Weights of a small GPT-style language model, trained from scratch on English Wikipedia: 7 heads of 64.
Each number is 128 + 24 x the weight over its row's rms, rounded and kept within 0 to 255. Layers, rows and columns count from 0. Numbers have three digits each. The size before them is the row's rms in percent of the matrix's.

# layer 2 MLP down (transposed), 2688x448, rms 0.0255, rows 2650-2687, columns 336-391
154:153102135137115138163121124176137139068141131138123156107147107120133122091139110096129096157127142108117092141105185134091107166136117159116136119091096124118097138141
126:146152159136114134111119155132142099121137157106122140157120134192150152110129090143117060128133128133117124156127157099128138127146172115129136115103122140125084187173
064:127163140134127092107137112112128107163092112108115169106170157150119106120148157090092133127129115152117118148118143119134124163149122122104109116100100097117094151100
100:120130137132161107112127119128117111131128134151114157123115060125158132135117122106143098155109126133111125167116148118123101117135105165121147131099085145094078130117
017:134132083114113170132151142155130124105151092117082132181158110135135120131122151123107151111133165109105105092112127124128105131139140099165109127151151141108170115134
061:105098119125115081101106139150122156123139133086121126126112125174147105129123138106131116127128162163140097179112127118136131145146139097175128142174112118136131189147
136:136133114161078110121115109155129123121127130181161138105149133125095117151102119125129086121123123151129105085098164121169114128090149071125132092123098139075121159093
155:152158089157145110108111122105165142113149123095133150093135120119171146111121108121142146125127133192125161162150116129142156129141112149122124146119112115121098152144
134:141112162130090136152101119100124120155136127077112130096156144140160146076139120126077140122139104134101127178129170108134164152132135125116179132088167136124096171126
116:160132129141156120158097154127118128123171151173151177127139094148112151146107119124091067158129177113125116133133096132100120115144170150122080097081148095087131134140
133:093093166123090130127116157162134139113166165169100132146111116134147123142129133127147129131117123134140124119113141142121139126090164144110098133131129118143119176154
015:106151133092169150117110146151116137185146178123118125162140113098077116127119117109168158131094136138139108099150135133112103175126138130170159132102142112108115159118
094:164159134106098097102155147147140174158156105150104077122146122124103080133074116164121140135139135102124154137118175143137145132122142097128091114117123121113115164096
118:147113122144114164117116174118138140164152125131122152125125080140176143141150101141105116101152109130146081106130113129147184126125097119098098140097156144121108096152
170:096137144143125100127123141147099112129118151126124150091123086137166133116141089105106113135113132137091136125151144142108122149129120154126122098112127132103062129119
055:113142078114139137153160041125129151125124114099132178116090223193134115149149153130123113142145111146124138133126108102126160111131177144112144079111128137093149147121
140:129116117070143101071139124131138133133186106105114127097121180144111109137105115149104133131130131107100125108077120127164136120096141157147145128139162127135120157101
139:117075104152172216136111114102108122114152154144101163140106133144147163126115133120056136148151125117156146125081082166103114149119165131078138173150130127147116176147
102:171120094109087128178114120148130156103142131109070137159120134122117148152100185158147132171123157132113130141103160106109111162108071097140139106118098109105139138119
138:108127117121156135135124125133103125115163137113081129120156099140181139101140092104053148110116115150148138129122127093147139136106132150180120104097190127099086150131
153:167111143158125161121145090094116118156087147123112119118120137070132107113153154099138115112093139144109127108110153146108141145158124158096149157126113118158131143117
127:134120132119103114117141115117151133127135106129130101127116123169187138149149142111115155129120126187107165127148161112123099151060115126141133128099120130099108160144
136:170157096098175126143149124125114107099099174093119116149138119108165135130129129099145070101162127157098122118130155147106098124150156092136162137140099145135116116095
138:108159130133150161099105131096138110133137157142133150125128140048145148132125107128133135141121152125113153142142117158139132132132137181144140100125153120134138140149
059:116120112147137134103131070160124134142113142103138165116142141124077129159146141128137162148098147128165126149129119144140148137140120098112149129111128084126147160150
050:123114110109112103132130116162116140132112162109121150112099157193088102155122132134108129163130139098115114144128090122132150119121121116187140111166105116112138105126
097:149104130100081130104126133100129130121112149107129117118162156140143118120082164119182147126158152132177115090177150104157158137085100111158132154137101137118159097158
087:093134133117104126113146100155123101136121134147106174128121155128119176118128115104163118098105131169162135134138113143139145163096145105110116097145146141135126142087
129:102094091103119100141127119059142176084135157160169139111110155124113136183157122166108172178128133109108116119124128084161136110100152157108104148153145162132120143187
050:114123137137140128131100067169103149139104125147120177141118137075100122151112136168145124115108121091131133117140111140134122152129131150088156103169149111170156142107
099:187147100134152117148159113139139162118146147139104126132146114080130140114097186107104148147162128136107160100137100116116152127144107136118113072133151107110149150094
102:127114138147071158104129108137141160145137115125120138115114117137128149138097162151130120142116122136097128089176181102118134092098141133092107136147120139163105131154
111:137126083118136146097123111172103105070077106092122126143132125120116175115118096137154135076114150106158081148129119124114129123142170118140179112119096117102106119163
065:151121112181100166140103122164070133141105159158142108112161138125137133149107120132115098126136183151101154114078103134122142122123099124131154126180104128176096090118
016:121134125109115149130125135159141161146122145142104155115109121131116138165097103128147147124159109159135113148109183122168167106132145157150164128154121096121093106131
087:166079113175124167107137102144123125095139166137121112107161122149081158153152116133132118122130142114153135111120127117174083093135148137123138135097118125132094162134
129:156097128087080122109131137124132158170167133101125142106125127131108130105149158058153154138061115121172190134130148118144134121140112142150128131135146084102092149109
079:090100180130123170131110171135128149135112137144112130115151109118106096143165085114146095101132143106095137106147116091136155140145122123151114139181121086134152081143
# layer 2 MLP up, 2688x448, rms 0.037, rows 2651-2687, columns 336-391
101:141157106140114149113086085106159117113091113136100087141108187104141111142098102095146113106142096127126108164140134181107146122138138154105137140122144149113128073133
093:083138138112123099188123090108092102134130097119114148087149160142138138171120110157104127109127102141092125163120134138089126130123133152155136136073126126166087127113
099:101145125105143122140139110105104115159160138178131159100140141149137114144084092126108140134123131157063107151130116117098142127126093148129122132112089123114125147133
037:135119110138143113130061122152101122147117130123143160103115107060129078067142159144115164115126145110122134115117130109130135110073107167130155140092115113130149157108
084:161149171123136149122075153117129121122157094136114102121125127093185113148104114144152111102114094096150140131178156150114131137142140176116142127090165160150103101144
119:108119110093141085147147110083125150157137102156116133120141151135110173162098100133104161164140102152129156135142155118112080081088067146120138136105117093142119175146
139:101097131076117141122110080121092151124151123118155131142150179122190167156125091122131145105128095151125093195176132144117113084119146142109111132150140125097086137139
108:123140123118107144137096107142108115106136132160124158115094186110158126171128100087109125141126102148131098136095127144089170136103149143120155131117122168095068112143
103:119140152128133141152113093129094104096076154225108083150147175115158072157126133119093102137119127106132087105164168156122140125154125130107092115125089127094118133135
121:128188096078187129122105115138143147105159142158122110132159136125168102148101102102103140118103085150105112138117160150129149084121173123119145145132080119094169104157
038:158115134148124073170142166127113150081111142138086148166132131158122163142171109131144146106121098112116118126135128164099135138142146127104109099124132097120117115137
113:111131124103165160158148133126112106151118117203142174138154153146156128132130135114123159121117154117108142133126117132107124123097113115117142198115147130136108106133
111:106117103144144151142123119138102138125151131169146143119105133125133103146149129157129141140137115117106135105139101151158135136142090167135121121127130149096122149126
103:102140123170125138165115100127090094114133149117135126138149130170164164157122110147116139103103100115101137167148114153107152127132159144192129140116081115142122142159
069:125146165125120139154131107131114105115132112171103099123122155171118128152140149154118125138090131091132119136142133159153144120115138141113128170121093112135110120137
122:115110117096074102132121105104122137140101122163147119109132128133137140135142110100106150096077086158149133114182120153124141157110101121114122104125109095091140123118
125:117155148149146079143127110085109126174102097144164155101136161130118080150078125090134132134119164187093143107130127103149092105117129145134139103103159115189167145132
106:094126167097155085129129100117104094095147134131133168140145137121159064132110147135077123113123118068129149178172094121140135123182154156124105130107141117117147168129
115:092131123129120154151110106092123124145129131115137148071179153134148112173118085144078157117163096142103127122135104107150121117124137131152107082093126119120098122153
125:134173103143159152127101076094156125115129108180139114146138177128133104161123115098117146116084095151148081158125116151096135160105102119110121122057078118118114125113
109:094162148134177110154129095091159086123120128118136130125139160150106131160121125151110169131089105148132112143127129119096122105130107159189122071112105153143128140141
127:125179132128082105129110138110149105095178155095158169118101138132129137107127126106143158107151116124130163151125115125103122097087131111158166106130141159137127113081
107:098163132108105135142104104118115128126147112127135146140114167131150118142137136117154105131084120169148086139164130152080105124115147171111091147113118112107130166096
074:118144156120129184171162093100101109146103152133119131107129157188133141131090125152109147126137121149098127178115083080119122122126122098153104127157112150182141104112
066:137134134133134132086087150127124126121128137103147123127189134076177118134099128080103128089139111140121125095126171143132114151118168143138152130079132130156064152134
096:093143100118159119140141161107182116136134139133147179144091138119153076127120079123093093102097129160079166144082129137079160096139111122137137111103116153118127065078
099:152135110109162098150105123135138143101192106096124109086065131107098153125125104135131103164151119114113161163083130142093139149114127173195157116128124125186126087169
124:127119142151117125176145117143073102162074129167123088132171125134121150131161145163118133115142127087130123154081137117121108116143099161144127137083159088127092156101
078:111150117135149141206163149152112114172120088133138124064122128185100148142127140136129147125091115159073161150136082095123169100087122108173131157093103127123150137162
115:138153120165090134132137135100140092136125142106107099099167139131130156127151118112142176082169091169143147114137119104102112137150187125121167113124149140154113164120
110:128123107106190144121120126142124125123145118142130109101107151128115101128085104123118140122107120101141099142085125150144152125138114138159108098108122141180179112140
103:114104109121121077132128066113161146161141165151133107119118120131125104121126134150117159161102109108107132113130105121150163089145113147174156130134162116119098156168
090:117150131109084114173140128093140110114157130068123114117173148145112117101082114141078127130146105164125109147133177138115133143140142098118088110127100111145121128089
038:085157168145121116105190124119093151145149117126114104154131065117118101138143142138141138103120166144105130137138126218155139120112156127146134101160158156119180162108
094:121125116111120073144099102142098146136132150105139146140091134106135095158122125106141126124140103104114139168093157129105145147111181132121121125112118127095117130106
116:092128135103110120113130111079130136137116093131120136146141147130108111135096128154100134163124097141126078160149123142138135062107120102140087136096116069112112120084
095:148136145100155099155142134108124088134122116135102134112181158141134183126055102133118147121131125089159108193151113158107136131152134141144170119158094124164119120184